config.toml
rope_base = 10000.0
decay_shape = "linear"
train_tokens = 984800000
Each number is 128 + 24 x the weight over its row's rms, rounded and kept within 0 to 255. Layers, rows and columns count from 0. Numbers have three digits each. The size before them is the row's rms in percent of the matrix's.

# layer 7 MLP gate, 1536x576, rms 0.162, rows 826-840, columns 0-143
098:165125084086156060126098101141137083160078134141146128138123095142140142141172148132101104115126116118139135119141160112093118179149100155143133121107131100124119160164119110108119109147178131139121101094181116150137105111180164112132125147126160123142131162114139105109138123135121161106171104117191111090162100155139131117128069147113163141119127122123120105151118167122095119122125128140140138110139175095112138165135156153121142
100:138147129144126114124117121133139119118105161121117134114134067113097122148133183116114095155152146127137101112107177127156091155154129105168136107168137116135105129121102159092169133096123125104120137133136112077092167139108090147142114122149113099128111129107111132133170147097130171140120143126169143154141155112103122164115153121152082162114101150137134111070133142163156119139128166121129123105082122120116133082189107123078140
095:130092133122088143096123114102155170116102143081087103140146121115123117097119164130123143127129141122134151130103124120156114137124113122122116169115133156111122104109138098128132036103107138148109129145125105129119097168110128134121105115125094176150119064130126128129139133130160116123130111129194092135143147126151123143127129115134117098113128098159150133148170163145054092139144137158157137106150110150092110118160150156120152
098:121170117171114122096142093133138130160163133116116098153109097126117098097099119144141143120116095124140154133148170133151158165134128115074149145147117133108168122044115089106111106140130157139127099142131136125112129141119118140138161081055138123117133083086131146125070114093127114096149152148146111120150113080151108123136123141131127116129114133110113157159111125075125130120150117144146091124104138139122083129141169139146097
098:131160078116142106139110130101174107099129173113128105101156148145130119110100147128130117111110144153133120130176130105181132111132157158166109160113100104108151124128148172144121133131145120178122091104110178109094094094110134105146133118145131082156159127096133137081113165148170139159127148092095149119141118170133140111147134121104111120156141154086130105087161115182143173126118138147147068142128139116109146077142130118138149
097:114133112115096136132143095119086132116125117081125157161141151108129101132107129129125139135113119130073147142131112140148124120112080092124118120094165106127111139136153138147139152150170136201081121136121140121130145162119087128098133154112097143151107114112121134137157137137094147117067105143108147127121136134133107109133114125099104162133126116132159171137112140146144172124102133147127117115090093186101084145118144076143119
102:114170140102109132137142128127133122074091143121109177138133146115134139149135121156183104107136118128103150136089081152143153123118179106142144158128111125190115116166133132084108124119095104125091153146110149168121123133150137130170118136129111154123113136159140140152145110135133139156092088143125067128116087112121138116142110089155095137154119121147113131125153101104104110141136068121153110136131107127109179123136173124148121
102:135147118145150160109150107120152122182126114135102149165134157133105114109119121132131104107110134139153125082154166096131172130155136094081163145155119128121126137123144115101121115180093131153166149163109141114120141125093137127114145162100120146115163130095121121131163164104111154094139146127124097119101128116132097105133126150137093124110177138147138167117187099091125156091136144090139109126145057146138173119143115094093128
100:164136128128123091132073117124105151122160145122186136124128128119137101119088140137117112146095102117129154113104118145131089127140120128093143212162115133161136128129080101098144148094158161170130149123103127141176099153134130142144157117111091126139162119099132108129111143155104132110143143104083146121103117122122085138129115144156080147141157145110116159131154110086154096108132103130082115089125123150154101124097072114159149
094:151091154145097146127151077112144146106080097141081164142142135140118106145132132132137141171095143089104189169128118134131120081114127146118167132105142141153130144087135115153130149140137122140131130167128097167137155162124158085134121168162096096127134122161168104133164158123122144110148141128133182171136126087096071122117120154099127063114144087148126154110139137114136183125109114108143131171115160153140118137159138146147135
097:145137134152129131146124132152154085151139097167093146089131116079121095124124126145113124123094102102142138127085123163132187109133143164148108100073081145119170155088118123147106133109106094126119155156098119138143121139142116146121132157119120146080122154111158118113106099097119158102158119145166151146159159132144083125107143120125130108126143127108102120081104165165071134138115146053130096111101119134077141111122142099153156
097:112164147142134131126132133145124133139141084117177168122111121124106137129109106133137074127156147120094106124176105147119151123150119112146115128102170103158103127140150135153113129111125101109147105079167092107155139145154143154110135126093100142122150124073120149171200156107125111128131124130140143125124123171119086130141145135124126114150141147134082096148114120107149124115115161121173133116102114125117058134132148147131111
103:116153144077096127121110129082102107154123115075189105143146143180103119131071089109115153157115126186154124148119142139129150165137132111152162143138157140138093146108113098163173166119160135124126091171107064087114071131167130134133094147125142157122141130103161169130149115102091145163109152188129124142085091119116100101137114157147129104109152119118090150127074170138107138120145099130127084138105115139152123167135129137108162
101:189132150167148139135138062135102165097115116142112134135123110134118117112156113139110085183105123123132083102094140153114140146167088119081110151116108070138142123141109129157085171128135131111079112166093136150161171125159135116109130138089131150141161126118074190123086087134131123140115128131150105137125128114119133140126126134124182113122138101129175113150124116135132144143115114080131094150114107133088106116117084082122122
103:124131093118159065154154132145088131135097154095064170166113131106164168157092130148106141102127168115112117104118126114160115079137140151134148141135112097112142139111169119099101184151122114145109148146120111146097128146117128125105127144132145107136138122081144124150130129151114143143136090134113133096150136112126118129146142098155117143111137106091100127111140124134087098095121138130117132071130098163112149169131141186124169
# layer 7 MLP up, 1536x576, rms 0.171, rows 826-840, columns 0-143
096:111091138088103156094131151156134145130136142135096157109158103102148139183116143110169131103134126118177125125111149171108139112168100142106130105139115132123138144089124138122106135114159168120123087148101105157131094121141115181136154140170180106171123128171069101160139106132110122098116119156102129085128125098111096149145077138128158147174143138157156148108108146127103133132155133095162138160144121146116090128174113164138161
095:134137126086162158121117166133169172120160140137111107121156154116142092106131172153148136111159162106153130094119164135131129173137082115140151128145102113105137104121165131157127124129159132171139114099113087095107142132130135146158123152145109094134120136156138089169160113160098152135156097125116122094138113154118159174107059136120120141120165085116117102114106161125125127116159131157100145108153109156160160121107133092108133
105:101163098138144108142116133165146161137135121078133097138138134122148155140124170114122187153127131125128099142175104156151132097096120114119119111112087142174144134087129136085151090150123113139145105174113102089134157170143158094135161082108109115161144140090121092116147128156119127131172127161142158109138155136142145134142176159130153167111141106157085122152127116115102140071117168176136149114145140086112139134142112169133154
097:124146167133150130147132127109143155168141087124134137139111127125137116094150134171153167123077089152169154144125128086113096110107071098126139155118130112142122116159053091189173093113119162122139094092163132105113104074150089164120066136110127149114081111157121147156112118134086152101125107128144131144161131108131121118125116124112125157099150154112112131136137134100192139106078088085103114147137123133108154142120168124116157
099:123106127120153118114168137098167142150149102132146153123112074144180135169153137155159123117089128126101157164153136147126143110155134109122116161126122125101128096141129131110141144150119075158114163142118100117174113122111119143135126096154120126144108170093132142106102092156126114151123124112186129125147140122102110146143114121107136118117121141123142103067139139192138166145145148136116184081156065126111128130164136150148094
094:132154111116110158124165124137132128121102108097106148100132145122112128092160138117142159140174116132129114132126133133101177088144089108123143095165114125165105121113163115124102164116139133098114111162118136150132119077108138133125106130153122159104105135127135146094142117096110117157138168162123121097135132085112094071152113074107109109156124128135117131101150142102122112137080150133091189138137077190111161091177134115136128
099:173166071128107114091088152083113140102127136172120107116133124155151124072159095121129143092100121148120165119156155099084121144138113135102104127123094124123115110136120094087174116136116146107144152133130124128153143132150165155114085160088150095151156114178142169134145105165122105136083135128117092126059139146134162100123149090111158163113108106098105128177084111125153139125133105112091141127116177133158135121140150139171132
101:127129143152143145133141122069118109108133142138120141177165094094115104120155169091124145116075139174126144133134143137177155118112095136150125118117114160148151153123132156089121148140135122117103126152147114108126162183122141088126116144160137124140120149091107150114130171093102101138134089077099153093138094133160147118118136132138117145109102127115139124107107112127136130118154088119148152080150138136129107132118124163089111
103:102118136159146070144094144148119107138079074163148137133153116150118100146135140142135111120127182134100139126160146079117144078126162115136167117099123150120128079087128110164071147102098124107117114139112130138099157110130072122095164163143123092102143134123136135068165093122115140142135106125095132104140098141106136125093122113158150125147146118154156085146155152153143144150101102125114120159146147090101159138134142122146125
103:074102110156105163149119102158122143065097125153148141124124110090168101152090174144152129151083155149151124132085158168131162116109112157127145139095126130155138152159128099110127128124130183147102109137163148071113128110119123136138165130156112145117105112111160122129127121055135124122082128141117104160141115103164143135128134135085115137115092187119080194128101121107069097115136190133126147112122114128135101167138153141132120
099:146134099115123110121152150080121159164107156111109124141152128149112121106131116125143187097172142112118091142095115136130135164133122111126092172131100178105104123136114159130143144146132158135119139107131168179121119139131099142140155133123102098137125100163123167150149127129116100130107116106133135116164140166129170091131112137098176146131134161139142088178129076149123101124156093120130143104131129120153142130124184142147144
099:129159091074134131136105136114128174141124093103135111124123124130136108142105074158158129132133152169132111107094136110137177128155137150154138106115148159106122143173135121110112154117116137104103096126108136140114129059136135166132165162169107081123161121114071128157149134117138099115101136122123123109107134103117121149130112125116117077140102139140075157123132115162147103123123131128067145036088149131135131127142132116106149
102:112164140128137146163104120136140127157106152119147132136094120178143070149110122130127130165155153132140161172152114115085126114106122106104134133115162171120115134122121110149110179141131099140121096126123120143154099167124177171127100141122124167154110127143151109105113140108111087130125138153143111121078106095140129122130101148118145093171138127128102108115138094097120118128181090157077144141149181117131134147116136131154147
099:127101142162122135105130101114103141120179157152106107091129155107111163108091118116132142115128089107144118125137148108096131118084135149106083127128130175121164089138158117118176131149163151122145146111104108137167130135140102094192154151147130155154128137141149164152134151092102120156154114106079102172143091096109140174119116079103121162095152131140147173169111124137137157157168098139136132114137135134123105106183130119115138
100:152129115142124118131112132105131108110123109096156133102129155132141121090115158151095143120130127135135156100123119130135130182126111149136127100161143154114103137156139115127126095065081131113113118122170105140090128091127152121107148111163088138125120082122090110089168130149147095149102120161121122192082176115134079126133102127114150141109130113088139129154164148140108121073159127088116164140172112124140154148150152093132110
# layer 7 MLP down (transposed), 1536x576, rms 0.196, rows 826-840, columns 0-143
096:146136134154112098122163121134151082115105160088115082143164116123115136123135129116109142136131096133103151169121144177141124157087130155132117156181163159100127134188122100155115142128097115133121127115103159112192090126111119138108148113124117119153165147140145116148108139128122174113054121118148133112120131170143114157166135113118153224154116143128129119145073142101141140123144153108123095093133130093147105148091121181079154
097:117141133145145094108094122127106106116141123147109138152154127174138125138134171143087130107153129087084143123168148084126105173142148151117151128162135119132133154160150159108113114129157151170147140098120138135124136171098117129167122149131137132131137140157090157100134146105120113152162099107114104127109142134099133171151140135123113115153107101140152120117140146145121073158134162121144101161074089154093128125123142120117156
100:119142044110160137141101122124139095109095110160134116127137101103095144132119144154143118136102127142140143121129140103126183137125174139155126144067101156098147121122111169106104099075133109133090106139107142142094163124097155157095094073164159176174159153095144107129154097126154100130170140146119157128135145103103138067175130111151151125115128115134103122126121141123100117116116163142128123109123114115098093131154160116144154
101:118157118137101124154123138165150161153091131137129128130130123127148137139125143117138145101131129152138113081111132116163107089144112122122077112127098104152128113155107137134100131101106154118138128101097136114096116152107118146157125186138135157179119105210134173121097118133149098133147159128137124114136108137146133124083124127187151177129150142087144122158117105131123103156135147101139124130200111101097145135133108088135103
096:171121123068157110146136211125125132131176149127099125121081128109119106131160155166107148124121077123136107126143093093140141128125113100119103157121110145101110117111125130125129113119110119086133116140104123122175137170105137140112119125148136135170084157118112128151127132152178127122100098147173109116106146142130176128097132120108170148172103137175130098131103092109164135150141107128129129138137092151126141095118122124127132
093:116090104139079088122079113103137116093077093135119099137140171103136121147068118126161148119161140095134096138120123114108136104166125136167140126138147112123115143133139123137129142133112147121067127156156135151132147120165096104122114152120129136109147152130144095133136075096137159097184146114134144146139128142120129127158133108147159125133112082159090144118109112104063077136108142101150141144125125126149141102093136138146126
102:119092123119098112121097151132086117112177138135182135124126113150096090119130166097076113127095104137117143152137093152129087169108134145084165116155129159137145104131155154139100115146126143108115094142138119137176109151127123136146164151125145155152097154102147113127149101152118123133108135133123101127086139131124123130145110147094132150143099126125134070106115103112125106118139115162169143140112118136164114148130131139145124
102:166151120099177119093136159160150129116110113129095111149103124119130135159092114115192157133156120133100133120168124129106133135144124121144093136115155165145154136138099119140133164160126124116133105188159172149151103160138129146101131135122128150124121097148103113092118147123110119138140129121135143153133104126118121167157158091148149104114089149116152126138091138160155133180142136109108143113118108097153156129143154142125093
105:141131165134144147131109134115100108125103179130066109125147156135136134074135139157169118124117143086122123106146131118129100130128119152115098115126143140111128157110172085114114097149126094138110146101106140186101142152138139067109132178143146150119130176142091143125142147124163137070146122153090163172129114116099132161149101163128170124157122147136096166144146108100153114145134113081092103168146163107130132123129166144126109
100:101169129192114162116152139109130127097091133177162145074113117156123145108156104125103158140140161113095132119144176114114144137138152134120152100082161145137103139119126110133151110138148156107133087148160122134172113120142155122132156131160138132101127136116116141098119160113161081153148131155161082145142120105116163120140106132048142158121129157135139095106132115110126127179109147183106113165103096140150116135126158110108094
098:144093118105094116099107080054134116110116111122127108098146124152111112150126120136153180086120132137100115165152110161133095111123165103104097149146110139119124091132171130109125135127094130161125107106139174098121160094117078153162158104148127099166107122140144160115123169124130123147122147106105135108197128173114139111120201133099142148134143169133112138144134109147158091120133114141148123117135147123127118146129189158126149
101:177163114173138164151124144139125161136122162120078105154151103136125114123182167129157169118132135182105154085126128146109132115096148111139145106111128108094105087123175109118093143132103108078078127104154127152126158091142162134170088142127095149151105148081137111147167144126159140097134096150105145140194096128124109130137169116141123110067140132182137133116105102126121110141145141153115129107134118110184138136119120104107114
099:104132171126156156158136142146125116103141119143113076159124110160164142117115143145102070130091122115081135164141120155113123134097178102120110137173115138122156139117140135134175107157136121113134120140137170128102044129127194144082096124157137151127139191133112152120095123108156102122089129114098115106119123105145102110196106118113101098137148135116117096061150159153168078144116100176124153094143161176106152155125153165119131
098:136097112112165127133139133126149122144105124124107133098106148119129108094139124119107141136146044127102156135094134141146104128124170139140119120106125088172096086075114106124142136146098147111082146129171114105110145132130170137133131146083139106142067103148160120131125114144134113105147146154109132104121153140083157143109121133151144162114119075120125096116138128120164151124146087160078118131128131118184106128118142119112090
106:131094136121145159123102121117173113110095129112150109161129146138125112109139152104098125107126135125112168101106109169191143121139102148152128147184120136154119135185085109115163116121171117107106131116158111111103142127131148110142108111154127117132132152104152109079164100127159135076113173128156158147059149123124159156122102162107073119175135110132125098128115098109165147150165161145129152146151143118151133110151108102088090